config.toml
n_layer = 12
d_model = 256
n_head = 4
n_kv_head = 4
head_dim = 64
d_mlp = 1024
vocab_size = 2048
activation = "gelu"
norm = "layernorm"
norm_place = "pre"
norm_eps = 1e-06
positions = "alibi"
qk_norm = false
attn_scale = 0.125
bias = "all"
tie_embeddings = true
parallel_block = false
init = "normal"
init_std_qkv = 0.0212
init_std_o = 0.00433
init_std_up = 0.0212
init_std_down = 0.00433
optimizer = "soap_variant"
lr = 0.00706
lr_mult_up = 0.903
beta1 = 0.95
beta2 = 0.99
lr_head = 0.0126
grad_clip = 1.0
warmup_steps = 200
schedule = "wsd"
decay_fraction = 0.76
decay_shape = "linear"
final_lr_fraction = 0.0
batch_tokens = 262144
seq_len = 2048
doc_mask = true
train_tokens = 605000000
steps = 2308
dataset = "wikipedia_en"
Each number is 128 + 24 x the weight over its row's rms, rounded and kept within 0 to 255. Layers, rows and columns count from 0. The size above them is the row's rms in percent of the matrix's.

# layer 4 MLP down (transposed), 1024x256, rms 0.133, rows 390-442, columns 0-63
size [ 92  98  91  95  97 107 101 100  86 100 101 100  91  92  97 109 107 100 102 100  96 107 104 105 116  89 105 104 112 103 108 100 103 111 102 104 106 104  95 105  91  91 104 110  95  91  98  83 102 100  96  98 104]
[[117 138 131 160 141 141 122 193 166 122 145 126  90 133 124 110 153 127 165 104 108 135 135 144 124 126  98 109 111  96 156 169 141 138 129  91 120 114 105 147 117 149  53 125  98 120 125 143 175 137  93 139 136 156 133 128 110 141  84 112 123 141 144 132]
 [ 80 108 159 127 140 116 127  83 149 106 135 186 134 108 139 129  57 103  99 171 138 129 115 106 130 119 153 124 148 153 120 131  97 143  79 161 109 110 140 103 110 134 149 128 100 172 129 164 133 128 155  93 132 166 123 151 119 135 160 191 173 111 148 124]
 [118 104 137 138 171 112 145 152 150  99 118 151 126 123 129 135  92 133  96 152 142 103  93 161 110 104  91 100 108 139 110 157 115 130 143 152 161 112 139 161 124 123 130 100 168 124 145 108 159 145 117 165 135  94 142 132 119 151 138  98 148 128 136  84]
 [ 75 151 101 108 147  96 117  75 143 100 119 155  92 104 160 130  81 150 143 135 133  90 148 135 137  69 143 146 126  86 119 148 139 149 128 149 140 128  80 144 142 103 118 124 148 142 143  85 113 144 105 163 111  94  92 105 130  97 171 175  93 123 124 146]
 [ 87 108 130 111 144  88 159 122 115 103 109 146 152  89  93 135 124  86 103  90 165 122  96 125 113 118 100 179 179 167 137 115 187 123  91 145 135 106 140 128 127 123 133 170 121  99 147 158 118  90 186 113 155 117  92 155 169 112 142 176 157 136 126 115]
 [128 131 133 106 189 148 175  93 159 169 165 135 101  95 128 102 104  83 125 133 140 179 117 111 136 136 125 120 130 152 167 163 134  74 123 154 138 125 127 140 154 152 132 120 105 117 110 124  89 168 113  86 133 114 144 134 125 149 143 147 125 127 133 150]
 [138  71 126 139 110 155  91 121 172 111 115 164 111  90  87 142 112 156 125 138 116 154 151 146 139 100 139 149 130 106 102 152 142  90 152 132 130 101  99 109 134  93 120 117 164 122 152 125 104 140 142  91 107 132 131 135 157 109 133 128 110 147 166 147]
 [ 64 188 138 112 121  99 131 131  97 160 110 140 146 107  62 124 111 129 131  89 130 119 130 125 112 113 119  91 133 117  95 105  75 140 153 156 151  93 141  75 132  91 104 136 156 122 147 142 106 159 107 119 117  97 161 152 114 124 133 126 165 135 135 103]
 [158 137 137 135 100 154 108 111 124 118 107 116 159 137 125 131  85 140 185 132 111 132 129 184 121 110  62 123 131 129 139  86 124 141 146 151 147 141 169 114 134 115 167 126 125 167 110 129 122 145  97 137 142 143 107 154 131 118 120 102  96 131 184 109]
 [ 95 117 159 130 106 114 104  89  67 145 147 115 146  87 182  98 108 163 145 133 160 127 148 150 171  99 148 102 124 136 146 132 104 138  87 160 124 109 150 125 179 139 138 147 138 145 142 146  90 119 152 123 108 139 143 116 140 115  83  75 115 114 145 140]
 [ 71 124 145 125 147 112 154 109 131  92 133 158 101  88 123 126 132 137 107 126 132 148 155 122 130 130 152 145 163 152 139  89 142 120 121 112 165 139 118 150 156 120 124 159 128 154 134 121  97  89 143 157 181 112 118 140 129 140  87 113 100  99 111 123]
 [ 86 117  91  88 157  92 103 144 129 176 144 122 132  83 120 102 202 182 125 115 133 146 113  79 113 143 106  90 136 148 121 141 149 107 148 101 109 103 177 104 150 120 141 136 154  93 147 132 149 131  90 138 132 106  92 107 128  88 164 143 127 158 144 106]
 [101 175 124 132  90 144 116 146 119 124 116 106 116 110 140 110 185 132 157 104 108 116 154 120 148 146 136 112 142 136 130 126 115 179 134 115 151 117 207 106 165 171 104 107 140 107 135  80  99 144  95  95  82 169 117 157  81 119 126 107 135  94  57 117]
 [149 153 109 105 167 121 115 158 141  85 127 124 107  97 145 138 171 128 134 107 131 190 150 138  92  99 123 151  78 124 120 151 136 126 112 132 127 112 144 141 125 126 103 150 115  95 149 132 164 104 107 150 152 149 142 179 136 100 140 136 126 115 142 155]
 [105 140 118 119 136 112  91 134  77 158 107 142 192 120 125  88 156  92 127 103 125 187 107 133 139 111 126 141 127 108 190 150 148 130 114 148 126 130 100  93 133  82 111 144 121 131 123 139 123 124  82 141  81 147 107 133 108 123 170 110 112  87 108 159]
 [101 114 128 124 154 162 136 115 126 108 152 112 137 122 124 125 110 151 135 101 108  93 113 105 119  83 113 140 100 107 132 124  72 173 117 150 136 101 107 101 142 128 118 135 173 132 187 111 125  80 174  75 119 105 137 146 151 117 126  98 169 158 132 137]
 [104 160 177 101 149  71 130 165 136  64 162 168 103 115 152 118 155 109 136 137 161 117 112 147 100 147 117 126 127 113 107  58  89 131  83 116 115 117 139 154 129 140 125 102 132 114 110 105 110 141 132 170 149 108 130 136 160  92 139 124 135  90 154 103]
 [108  83 112 134 113 150 113 124  95 161 145 169 107 138 105 156 111 128 131 124 114 135 121  97 116  88 163 103 121 116 123 124 159 123 152 114 142 174 139 122  82 138 166  98 106 117 116 158 135 107 133 142 170 110  85 108 129 136 119 132  86 154 176 162]
 [183 119 148 145  99 142 136 131 110 116 159 121 110 157 101  91 104 127 115 125 112 131 108 126 169 142 119  98 158 168 188 121 153 166 111 110  99 111 122 163 120 109 117 130 158 138  84 144 149 179 123  87 119 130 140 172 142  91  90 151 167 127 147 156]
 [142 132 122 144 131 121 142 141 120  95 100 149 139 121  87 125 126 119 132 112 121 115 145 166 116  93 163  77 129 151  87 174 112 136 108  78 125 117 149 101  85 135 117 116 143 115 135 130 120 145  93 128 126 154 154 145  73  96 114 158 125 113 133 140]
 [107 127 161 104 107 150 111 122 147 107 124 147 125 130 121  95 111 118 119 156 139 133 144 123 134 152  72 144  90 197 153 109 122 127 171 137 146 139 127 104 143 171 139 122 127 165 107 147 145 128 133 131 105 134 169 132 146  87 167  83 144  81 117 119]
 [118 127 120 140 117 130  97 146 125  84 123  99 132 149 114 156 125  99 137 113  83  95 102 138 122 149  74 116  86 137 133 168 147 162 126 142 120 131 129 105 102 113  70  99 127 105 158 105 148 165  99 130 105 165 155 151 115 128 116 147 126 113 105 156]
 [ 79 146  95 110 162 109 172 100 135  94 110 101 118 160 184 102 135 117 135 137 162  95 124 160 115 124 106  91 107 162 145 105 126 144 127 103 159 113 130 155 128 131 119 148 147 126 107 104 114 141 120 147 173 173 151 122 148 119 104 114 101 106 168 130]
 [ 85 162 131  92 119 162 131 119 109  95 132 160 119 136  79 116 161 127 119 118 124 126  64 130 120 134 105 132 124 128  81 126 163 128 135 115 103 122 116 107 119 159 127 123 144 118 191 141 130  90 124 131 179  92 141 152 145 131 114  92 138 109 121 107]
 [129 118 141 129 102 130 160 128  82 179 118 165 117 134 148 110 144 161 139 113 114 170 108  95 121 157 126 111 104 110 136 120 192  90 155 101 132 103 132 121 165 138 126  77 119 120 141 109 107 168 130 163 134 129 132 138 134 163 132 128 124 115 108 141]
 [ 93  99 130 138 103 198 112 141 127  77  78 123 100 139 120 147 132 158 142 140  85 150 105 112 134 135 165 122 138 114 143  85 101 110 136 157 122 109 107  72 160 162 105 113  94 156 119 166  93 134 102  73 109 166 149 160 137 130 175 129 149 134 111 146]
 [ 94 153  87 126 143  83  87  98 129 139 165 170 100 121 157 133 141 139 122  97 105 143 105 124 148 110 143 120 165 143 141 117 121 138 108 115 135 187 103 136 122 130 104 125 115 138 157 118 152 174  80 106 142 137 100 132 111 144  92 127 146 125 136 100]
 [114 115 110 162 127 143 127 105 112 153 138 161 133 105 132 146 125 125 101  93 117 157 131 126 135  97 132 123 138  91 108 118 147 114 141 131 130  91 145 122 117 135 143 121 152 141  96 155 123 154 122 152 139 101 118 154 187 120 132 168 168 122 159 120]
 [148 123 111 130 147 117 118 102 114 125 117 101 139 140  93  94 176 110 152 108 141 134  88 123  87  78 123 154 127 124 130 108 105 103 117 141 148  91 136 114 143 144 108 185 139 164 151 124 114 118 123  98 135 175 111 136 145 131 109 154 134 146 187 186]
 [173 144 155 126 121 114 174 110 136 148 114  89 122 137 161 145 124 108 113 137 148 207 111 148 131  98 135  85 107 120 134 106 127 123 122 130 110 142 117 127 140 137 115  59 123 114 146  95 134 124 118 132  93  88 125 114 143 141 151 126  69 144 149 139]
 [ 96 102 117 136 154 142 148  99 143 150 144  66 141 113 124 128 160 117 175 151 109 169 110 109  69 171  79 102 132 127 135 141 115 132  75 106 100 116 111 135 123 111 122  91 156 144 106 162 153 109 148  92 127 121 133 111 140 104 108  93 111 109  82 115]
 [132 101 143 139 186 107 118 140 136  89 137 109 141 133 131 127 132 142 124 112 138 186 144 118 130 104 126 130 150 110 107 162 108  75 143 125  97  92 160 107 126 103 132 101 140  83 133 112 148 133 125 124 116 118 121 127 138  92 148 183 120 122 137 126]
 [121 131 132 123 122 127 144 136  96 127 145 179 107 134 148 104 172  99 148 144  98 155 119 132  78 118 142 138 123  95 139 119 139 134 150 165  78 135 123 108 126 106 115 117 103 126 118 147 155 120 123 138  94 113 139 122 147 101 106 140  95 140 139 109]
 [139 124 139 104 152  98 119 130 138 127 133 110 131 150 153 133  99  42 170 137 141 103 164  99 153 156 132 134  99 154 153 120 110 124 146 138 150 130 108 154 168 150 133 124 111  67 109 147  96 118  96 131 117 110 152 122 160 135 150 119 143 152 178  76]
 [154 108  84 107 165 103 123 136 136 139 101  84 148  86 134 114 164 143 109 134 176 138 102 139 129 203 153 120 138 142 185 119 133 130 111 156 145 131 133  87 120 111 120  97 124 110 116 110 157 139 121 179 124 136 139 102 129 117  86 125 130 114 123 109]
 [135 179 120 154 144  98 143 167 109 125 153 108 126  89  99 121  75 147 160 137 149 122 147 157 134 138 125 119 137 106 108 120 128 151 151  87 128 137 157 108 169 169  97 128 115 109 151 124 128 167 137 100 103 130 129 141 121  97 143  96 137  92 127 104]
 [130 124 140 126 158 131 100 122 104 131 128 125 100  88  80 118 165 111 105 142 194 133 138  99 102 106 147 163 162 155 168 136 118 155 175 141 154  83 179 112 110 143 151 106  92 114 134 132 158 137 127 113 160 153 113 119 139 140 132 128 121 152 133 128]
 [132 130  98 117 116 118 132 118 135 140 128 154 150  82 154 110 128  93 145 123 162 121 143  56 128  76 189  63 118 139 108 129 111 118 151 108 152 169 100  91  79  97 122 114  67 153 104 142 145 118 162 109 143 125 126 176 127  87 103  89  76 191  96  94]
 [118 119 109 107 128 159 140 122 135  58 138  96 123 107 154 177 155 145 110 146 127  60 125 141 112 173  99 169 109 106 113 145 150 122 108 148 156 109 109 141 149 153  83 110  87 100 149 142 120  97 157 118 139  92 147  96 130  86 174 152  89  91  91 137]
 [142 156 181 107  80 155 121 115 130 172 111 142 115 106 149 115 139  99 109 152 123 139 109  91 144 166 148 137 130 118 115 114  94  95  91 122  89 105  65 135 109 100 135 128 131 123 137 132 164 170 118 123  89 162 151 176 123 126 114 152 114 139 141 104]
 [ 80 111 153 142 139 142  84 112 173 155 128 165 121 123 132  83 146 152 130 102 101 139 151 176 120 165 142 141  93 142 161 146 137 146 108  94 146 128 118 116  83 147 117 120 142 154 151 120  59 150  78 131  71 103 116 154 123 134 128 119 141 161 144 169]
 [192  92 164 127 124 136  94 124 122 140 125 147 128 122 135  89 164 162 134  93 137 139 169 111 142 107 135 147 131 164 116 152 117 150 105 141 124 122 150 128  84 140  96  95 119 102 115 145 144  87 127 155 126 153 105 127  90 144 121  92 104 122 116 166]
 [134 136 126 121 125 120 127 103 125 119  90  93 162 162 106 119 131  89 118 143 138 133 133 113 125 108 125 151 139  81 136 158 116  94 100 163 119 174 160 167 170 115 108 123 132 134 115 145 178  73 116 122 122 102 104 132 108 155 131 141  95 111 158 109]
 [165 119 146 202 117 142 154 125 106 102 147 126 133 126 151 141 169 154 102 148 105 105 130 124  71 113  98 155 115  90 107 137 157 151 105 119  96 108 135 156 151 136 148 140 114 144 155 144  94 109 107 126 134 183 146 146 126 151 114 148 171 123 166 122]
 [140 147 112 158 104 107 147 152 122 161 115  51 117 110 136 118 134 107 139 133 101 180 103 107 120 134 107 130 174 115 165 156 149 142  83 154 129 132  87 134  98  82 142 105 137 122 135 136 148 109 111 157 113 186 118 139  96 138 139 137 123 112 132 140]
 [134  92 149 126 109  79 124 201 103 137 120  91 107 113 113 109 114 164 135 121 105 123 106 165 109 111 142 182 141 139 147 175 140  99  84 137  98 164  92 126  91 104 134 138 110 104 141 120 186  90 148 136 102 116  89 122 102  94 155 150 130 141 126 112]
 [122 147 108 150 125 145 109 144 114 128 128 130 138 133 110 120 110 136 106 135 135 156 103 162 126 155 148 152 136 124 133 154 108 175 132 106 105 136  98 140 136  93 167 154  99 122 150 108 140 108 141 151 111  97 101 121 131 110 122 149 104 101  78  92]
 [131 109 124  85 156 115 133 136 124 120 147 114 139 120 151 143 142 135 138 116 172 146 139 123  91 149 103 125 124 170  91 106 103 144 155  90  91  94 129 112 152 150 121 122 186  97 134 141 109 158 117 150 156 154 130  75 106 145 112 159 103  84 117 137]
 [156 150 130  81 129 129 132 163 117 141 125 142 131 127 155 123 136 131 113 128 130 155 156  94 148 105 141 103  75 134 113 134  92 108 137 122  59  89 117 132 128 123 114 128 107  99 138 150 119 131 110 117 140  78 114  85 129 104 116 118 151 111 105 140]
 [160 120  93 161 149  94 141 134 116 129 122 159 123 141 117 115 123 123 136  97 128 136 118 154 158 108 156 145 173 125 117 133 167  98  89 119 166 108 157 158  97 127 124 137 124 137 147 130 148 115 132 110 129 114 149  96 144  87 136 141 110 132 106 158]
 [134 129 133 153 108 147 136 121 165 132 124 157 122 178 114 109 120 142 130 153 104 142 123 112 137 131 115 106 110 129 163  97 113 137 145 154 136  97 137 117 129 115 111 138 126 102 135 119  98 110 158 108 116 117 139 133 121  72 140  88 152 114 125 167]
 [120 187 138 144 118  99 136 114 123 104 123 125 158 150 117 111 105 104 148 105 148 122  91 102 155 126  85 148 151 103 162 106 128 126 117 143 158  90 140 159 163 162 109 164 122 117 153 124 130  84 122 112 171 131  92 153 164 157 152 136 149  92 127 122]
 [167 149 146 125 143 112 139 115 116 136 152  85 118 147 114 120 135 100 118  94 150 159 134 111 156 117 124 132 143 154 113 134 139 158 159 143 145 118 123  91 112 132 126 135 128 104  96  81 123 104 103 124 137  85 117  83 147 114 151 140 150 134 130 133]]
# layer 4 MLP up, 1024x256, rms 0.128, rows 391-442, columns 0-63
size [ 99  88  94  99  96  97  95  99 105  98  98  89  98 101 102 110  98 118 107  95 104 102  96 109  88  98 100 105 103  98  94  98 103 105 110 103 102 104 101  92  91 101 103  97  91 102  89 102 100 101  94  99]
[[173 152 100 112 112 136 148 124 103 122 169  82 133 169 143 129 193 132 135  98 105 113 135 134 112 118 119 172 135 113 127 103 116 115 150  97 124 121 162 153 157 122 107 149 150 114 129  84 130 170 125 194 118 121 124 103 139 141 127 137 111 147 102 155]
 [137 139 150 168 121 136 133 111 116 119 107 131 138 158  98 146 126 141 163 121 123 124 117 106 153 129 173 134 140 135 109 180 102 116 130  95 146 180  97 140 159 121 121  84 118 124  90 125 101 166 110 147 146 122 165 107 132 118 160 140 112 173 122 146]
 [136 108 139 138 142  94 153 138 133  47 170 104 129 114 128 158 118  96 150 120 173 101 115 157 146 113 153 121 150 122 153  94 176 132  92 140 129 106 117 138 137 105  88 138 138 127 116 135  96 109 121 136  88 128 153 125 119 157 123 168 161 124  97  94]
 [169 131 114 145 127 162 117 129 134 140 150  83 110 159 108 151 118 162 155 169  74 116 149 156 169 124 113 121 120  75 130 131  68 149 166 159 157 120  99 125 138 139 151 120 131 142 135 106 150 147  72 150 119 136 156 108 144 119 112 118 136 160 120 154]
 [132 187 123 140  77 102 100 141  90 148  95 160 132 132  81 106 117 161 109 110 141 107 149 115  99 126 118  98 137 126 104 146 125 116 123 145 135  87 144 146  78 123 111 100 128 113 164 112 114 105 151 180 131 175 112 131  98 115  72 109 141 110 134  93]
 [144 163 145 118 107 111 140 133 120  72 119 145 152 124 127  79 165 131  87 135 116 122 132 100 127 136 130 151 149 129 102 132 123 120 170 143 127 105 104 138  85 158 108 151  95 114 108 112 141 129 119 123 156 128 135 102  89 131 144  88 176 132 118 114]
 [137 110 129 149 149 109 149 116 139 136 146  91 131 136 122 144 110  85 145 143 159 108 117 114 143 121 126 165 179 152 106  90 160 155 120 144  99 115  99 102 147 126 102 136  95 153 103 109  82 177 103 135 136 142 134 180 103 119 142 137 155 150 119 109]
 [107 128 128 150 100 115 135 128 125 172 117 113 115 102 146 123 111 123  91 134  92 150 134 125 155 155 162 164  89 119 124 167 117 121 103 136  85 148 120 144 136 122 132 154 159 100 105 144 121 110 124 140 118 121  79 104 107 160  90 115 173 133  74 112]
 [117 140 116 142  96 113 138  82 111 119 168 104 110 128 101 164 127 170 149 139 139 124 150 100  71 127 131 107 170 140 127 159 130 127 166 133 105 172  89 137  84 104 124 120 135 135 132  85 113 104 169 122 114 105 100 127 160  83 129 169 156 139 104 133]
 [142 138  76 100  88 107 147 102 100 152 139 107  99 129 128 133 130 126 145 115 106 159 141 132 135 154  99 165 136 141 135 148 156 134 100 138 154 128  99 128 151  87 136 139 149 142 143 107 149 178 103  80 134 148 146 131 117 115 125 160 121 133 164 156]
 [120 126 109 140 154  97 127 120  93  95 152 140  88 129 120 114 131 124 152 152 178 157 137 144 145 150 162 136 144 110 140  79 121  91 103 163 112 169  90  78 134 128 177 123 103 164 151 130  68 104 130  83 125 149 105 128 116 159  94  73 124  89 106 152]
 [144 123 131 128 145 113 140 126 159 111 145 142 121 118 146 146 114 117  93 166 161 132 166 124 120  97 148 151 122 134  93  86 168 119 152  84  91 134  71  75 106  92 119 126 112 146 160 111 139 139 102 131 111  90 168  78 133 143 157 136 159 105 160 128]
 [147 112 140 133  69 137 128 149 127 175 123  97 164 175 141 102 104 108 100 128 107 105  90 108 153 103  96 114 147 136 120 111 139 137 144 133 153 173 136 163 122 120 134 128  97 126 183 120 136 130 136  84 109 125 149 141 143 116 117 136 130 109 121 164]
 [124 127 104 122 113 163 162 119 134 126 122 172 113 134  98 142  84 147 111 151 119 108 101 160 129 147 126 163 110 118 119 102 115 148 158  80 131 110 150 144 123 136 130 158  99 135 127 118 141 132 131 108 131 153 119  98 145 119 114 163 144 132 112 122]
 [150 123 148 141 144 135 171 106 144 166 155 143 115 121 125 124 128 135 116 145  74 127 106 111 143 142 109 119 137 112 107 111 124 139  86 153 106 158 150 179 174  99 157 150  81 140 110 131 110  98  98 103 121 155 112 163 107 156 125 149 145 123 121 104]
 [124 110 101 142 147 145 162 125 144  83  94 116 133 120 159 148 107 126 120 115 138 107 137 161  78 111 138 177 100 166 126 140 138 103 148 172 109  74 141 109 127 144 170 126 137 148 163 163 135  93 133 113 169 127 145 107 118 123 166 100 122  96 164 107]
 [153 158 158 171 164 101 127 119 142 113 137 148 143 136 162  90 115 101 133 104 145 116 126 111 135 127 101 141 112  89 117 167 120 115  67 140 144 130 136 134 126 147 164 148 173 138  79 142 118 128 115 158 147 151 144 110 103 112 171 142 116 117  66  82]
 [159 154 150 115 125 159 109 125 140 107 148 152 122 175  92 129 107 130 132 100 100 117 105  86 169 152  91 119 122 181 198  94 150 121 141  96 136 165  85 135 125 120 149 149 143 154 103 162 128 179 167 117 146 122 123 136 168 145 132 130 105 157 145 167]
 [141 140 111 132 107 123 160 161 128 145 137 106  83 117 165 147 184 137 144 109 130 141 130 150 102 115 105  80 139 126  85 142 104 157 109 156 141 125 129 163 147 130 122 118 133 137 119 133 105 160 123 165 153 142 136  84 130 193 112 118 159  91  85 118]
 [126  80 128  91 124 119  86 143 164 108 133 109 114 133  82 139 146 128 136 155 126 115 124 175  72 173 135 109 155 142 119 122 120 140 116 132 129 124 162 138 167 140 109 161 150 131 121 115 158  95 110  97 142 128 116 131 164 142 133 120 149 123 109 146]
 [ 63 107 140  82 133 171 119 131  88 153 130 102 147 122 146 108 115 106 172 136 141 133  79 140 101 105  93 102 112 157 129 133 127  77 100  73 160 176 137 132 131  91 136 139 112 153 166 131 151 112 118  70 148 122 114 122 151 136 133 129  89 166 137 141]
 [157 123  86 154 167 140 108 144 120 113 124 144 115 141 135 150 134 122 157 136 136 131 137 134 124 120 135 135 169 142 137 146 154 114 139  90 137 119 126 148 177 106 103 155 163 136  93 131 125  68  95 126 123 133 123  93 154 116 124 174  83 128 128 137]
 [134 126 128 170 146 126 129 167 162 164 142 127 112 144 123 148 110 118 165 129  82 128 173 145 152 109 151 122 123 140 178 106 120 153 137 175 128 123 118 145  86 123  95 168 135 159  93 130 137 171 126  98 112 148 132  82  96 136 131 104 131 141 131 157]
 [127 100 157 147 145 102 114 129 158 163 142 134 126  83 111 129 143 100 160 164  96 152 153  85 149 111 124 129 147 100 130 122 107 113 145  96 137 110  86 135 144 121 101 154 126 109 157 103 112  71 152 164 122 115 163 110 106 163 131 168 112 121 137 131]
 [144 152 128 129 135  74 120 101 177 181 115 114 114 155 106 125 112  93 141 113 136 111 192 145 119 135 114 123 157 131 114 144 160 173 123 109 140 137 147 168 109 134 119 158 123  96 120  99 150 164 134 136 143 132 113 132 149 134  75 133 150 127 134 121]
 [141 120  97 103 119 164 164 137 148 125 164  94 156 123 122 158 122 152 100 157  81 145 147 121 136 111 149 118 135 114 113 118 127 146 165  85 129 118 143  93 147 115 127 131 124 141 131 140 112 141 103 168 125 104 124 125 117 158 132 164 133 135 133 150]
 [133 131  71 137  88 168 106 153 132 121 128 111 130 129 127 131 146 131 115  98 111 109 123  86 124  92 129 149 111 140 115 102 105 129  76 103 163 111 127 133 138 106 133 139 117 111 110 160 135 120  92 137 139 116  93 149 128 126 133 131 155 140 132  98]
 [161 143 132 135 141 123 113 128 134 134  89 115 131  90  96 104 182 146 153 140 114 151 128 138  86 110 152 150 141  90  90 121 143 142 173 102 159 145 111 154 143  99  70 140 156 125 139 144 117  95 169 144 130 113 135 151 144 164 129 159 102  89 121 116]
 [120 150 151 113 131 126 155  97 157 104 119 132 123 102 133 124 105 105 167 117 125  80 140 128 143 146 122 130 140 150 149  97 122 120 154 121 167 144 118 145 115 119 109 184 144  84 158 143 152 162 108 161 127 132 118 127 129 160 131 118 159 148 152 111]
 [120  94 106 148 145 144 141 113 134 122 110 108 125 112 128 111 111 128 161 160  91 117  88 125 118 124 129 113 151 131 140  88 141 124 118 141 144 139 116 145 114 104 138  86 138 113 134 151 139 149 146 172 156  94 131 120 147 102 124 125 140  83 105 120]
 [138 158 125 157 132 137 130 112 161 142 116 158 113  97 125 126 156 161 123 135 103  72 128 127 122 111 172 161 110 114 135  84 105  80 146 106 105 157 135 158 185 155 103 125 160  98 152 127 134 144 164 102 121  83 156 172 155 179 114 163 128 113 131 127]
 [162 131 111 146 104 104  62 102 160 129 124 129 121 146 120 130 119 121 117 151 144 138 132 115 174 115 136 147 121  89 132 124 160 133 116 103 108 112 148  98 117 127 184 143 110 164  98 130 125  86 103 149 118 119 104 129 123 144 129 174  98 154 159 167]
 [128 137 144 101 145 164 110 107 108 139 103 127 150 169 118 118 128 124  91 177 136  87 136 117 162 144 139 116 153 130 106 127 136 118 128 127 145 136 131 169 155 132 144  99 104 159 124 120 122  90 123 129 164 147 130 150 113 141 165  91 119 135 118  98]
 [108 134 109  97 131 118 140 140 133 117 121 112 139 105 139 122 119  90  91 111 137 122 104 128 128 135 122 153 116 188 119 119 123 121 120 158 175  73 134 100 175 121  99  87  97 114 135 131 142 165 139 136 156 149 143 134 158 124 113 133 146 141 125  25]
 [122 178 142 139 129  97 136 110 110 121 174 162 161 117 136 100 113 112 140 188 121  64 117 118 145 146 127 115 118 109 117  94 162 100 130 105 154  91 127  76 147 130 115 132 127 146 136 143 113 145 128  77 100  71 160 127 171 120 167 153 102 135 101 169]
 [106 130 169 118 103 163 109 153 105 144 131 135 155 149 137 135  72 125 141 150 143 148 127  93 125 130  93  84 117  77 102 134 130 152  91 112 114 134 136 142 172 104 130 174 134 151 134 116 124  90 132 109 166 109 140 147 139 115 115  93  90 145  85 141]
 [137 123 129 154 122 101 105 110 109 133 186 110 117 170 155 147 135 139 147 152 134 129 154 130 102 132  80 113 123 152 168 132 126 152 120 137 138 108 127 105 137 158 113 142 145 177 174 122 116  80 150 150 116  98  82 101 138 135 117 176 145 128 110 165]
 [160 140 161 150 149 110 141 109 116 136  89 179 104 156 163 100  92  79 130 111 145 162 142 128 147  71 134 117 178 120 106 103 111 149 130 147 109 142 126 133 127 128 133 133 135 173 133 110 134 181 134 111  84 154 107 159 146 166 112 138 143 162 151 126]
 [165  98 115 101 175 142 142 134 139  80 155 111 104 135 154 129 117 142 105 101 140 122 152 144 135 119 148 119 115 148 122 125 151  72 113 135 140 106 109 117 145  88 131 161 140 184 118 168 151 139 104 100 182 116 144 117 122 118 173 129 153 115 146 146]
 [155 118  84 147 142 115 136 142 104 115 150 146 146 138 123 165 124 112 156 160 188 127 165 114 112 156  81 157 147 120 113 104 117 136 115 111 103 122 153 138 166 121 115 120 124 107 126 115 149 133  99 143 178 125 142 125 153 180 168 109 159  93 147 148]
 [ 99 107 100 123 165  92 170 139 144 107 105 134 108 128 162  99 145 164 155 125 125 146 101 127 159 134  95 112 144 145 119 123 128 134 163 109 102 136 110 156 171 142 128 154 150 126  92 104 100 195 114 136 129 150 126 162 124 149 145 191 141 133 115 111]
 [132 131 110  86 104  86 137 105 119 108  74 121 172 111 138  92 154 119 134  84 151 110 127 102 153 131 136 113 124 125 138 126 192 105 106 133  86 149 112 161 132 132 136 120  99 108 141 148 112 123 192 160 135 136 138  91 167 130 143  99 114 162 112 134]
 [128  96 145 116 125 161 165 125 102  76  88 115 132 132 106 132 129 141 109 142 136 111  88 103 132 178 121 138 122 168 127 133 128  99 101  90 125 120 163 138 109 113 135 145 101 129 175 107 124 151  73 158 106 105 129 101  97  66  66 127 134 174 141 128]
 [ 87 106 132 130 142 147 107 107 155 124  93 213 179 127 158  85 131 174  92 100 126  89 154 142 131 128 159 113 105 128 113 114 112  86 143  88 137 141 185 136 108 172 101 160 148 128 100  92 122 171 127 108 125  94 127 183 148 124 113 114 120  94 120 113]
 [150 114  90 125 129 153 135 115 154 136 154 148 131  97  83 121 132 113 112 176 101 152 125 105 141 193  62  98  82 131 136  62 112 155 183 144 152 105 163 150 159 156  89 108 110 121 127 154 121 131 124 141 142 129 128 157 162 155 111 122 170 126 116 119]
 [169 126  95 114 118 161 123 109 156  63 117 142 122 105 111 144 146 123 120 160 138 133 123 158 108 107 138 154 139 157 163 172 139 133 118 156 166 139 117 127 175 127 170 114 121 109 155 115 137 149 118 165 132 107 123 124 111 152 161  99 114 121 144 126]
 [163 157 115 155  92 100 113 139 126 149 117 127 101 100 105 107 153 146 140 158 123  83  86 127 107 136 143 153 148  91 136 117 132 139 145 101 125 120 136 122 160 117 171 113  99  96 137 107 180 132 110 114  89 159 142 172 131 116 108 118 168 196 142 147]
 [133 128 151 125 129 125 117 156 130  98 158  90 151  97 120 142 133 122  83 145 114  82 129  94  89 111  94 123 141 130 143 105 130  71 122 109 155 174 140 148 107 115 144 172  83 176 119 159 154 129 159  95 127  94 122 148 138 165 145  92 124 140 147 148]
 [ 65 121 159 136 123 162 158  97 148 146 177 117 104 131 153 173 117 177 156  91 155 121 113 149  60 112  89 112 126 140 116 112 114 129 109 129 147 141 136 108 120 137 135  91 107 136 143 125 167 113 103 159 157 157  92 134 122 158 121 117 128  90 136 128]
 [155 113  75 129 124  79 130 141 163 133 161 139 114 139 116 112 101 104 122 133 145 118 169  91 198 127 177 111 131 147 111 106 156 143 115 121  98 123 133 160  91 113 146 133 101 118 155 117 141 148 151 113 137 113  92 128 152 140 156 140 133 125 139 132]
 [156  91 158 103 105 126 134 104 154 205  99 105 148 105 134 137 153 130 120 129 118 156  97 143 116 127 100 159  95 139 171  72 136 161 141 121 104 149  93 133 127 103 161 122 114 131 100 139  90 107 118  86 153 134 156 152 125 137 136 106 137 113 137 112]
 [123  84 102 110 120 128 126 106 127 122 122 160 148 150  95 123 137 135 127 153 105 121 135 144 138 168 136 144  97 114 134  99 195 152 113 144  99  84 145 173 145 140 128 109 128 118 152 157 147 129 126  67  97 153 140 138 107 153 143 116 157 150 108 123]]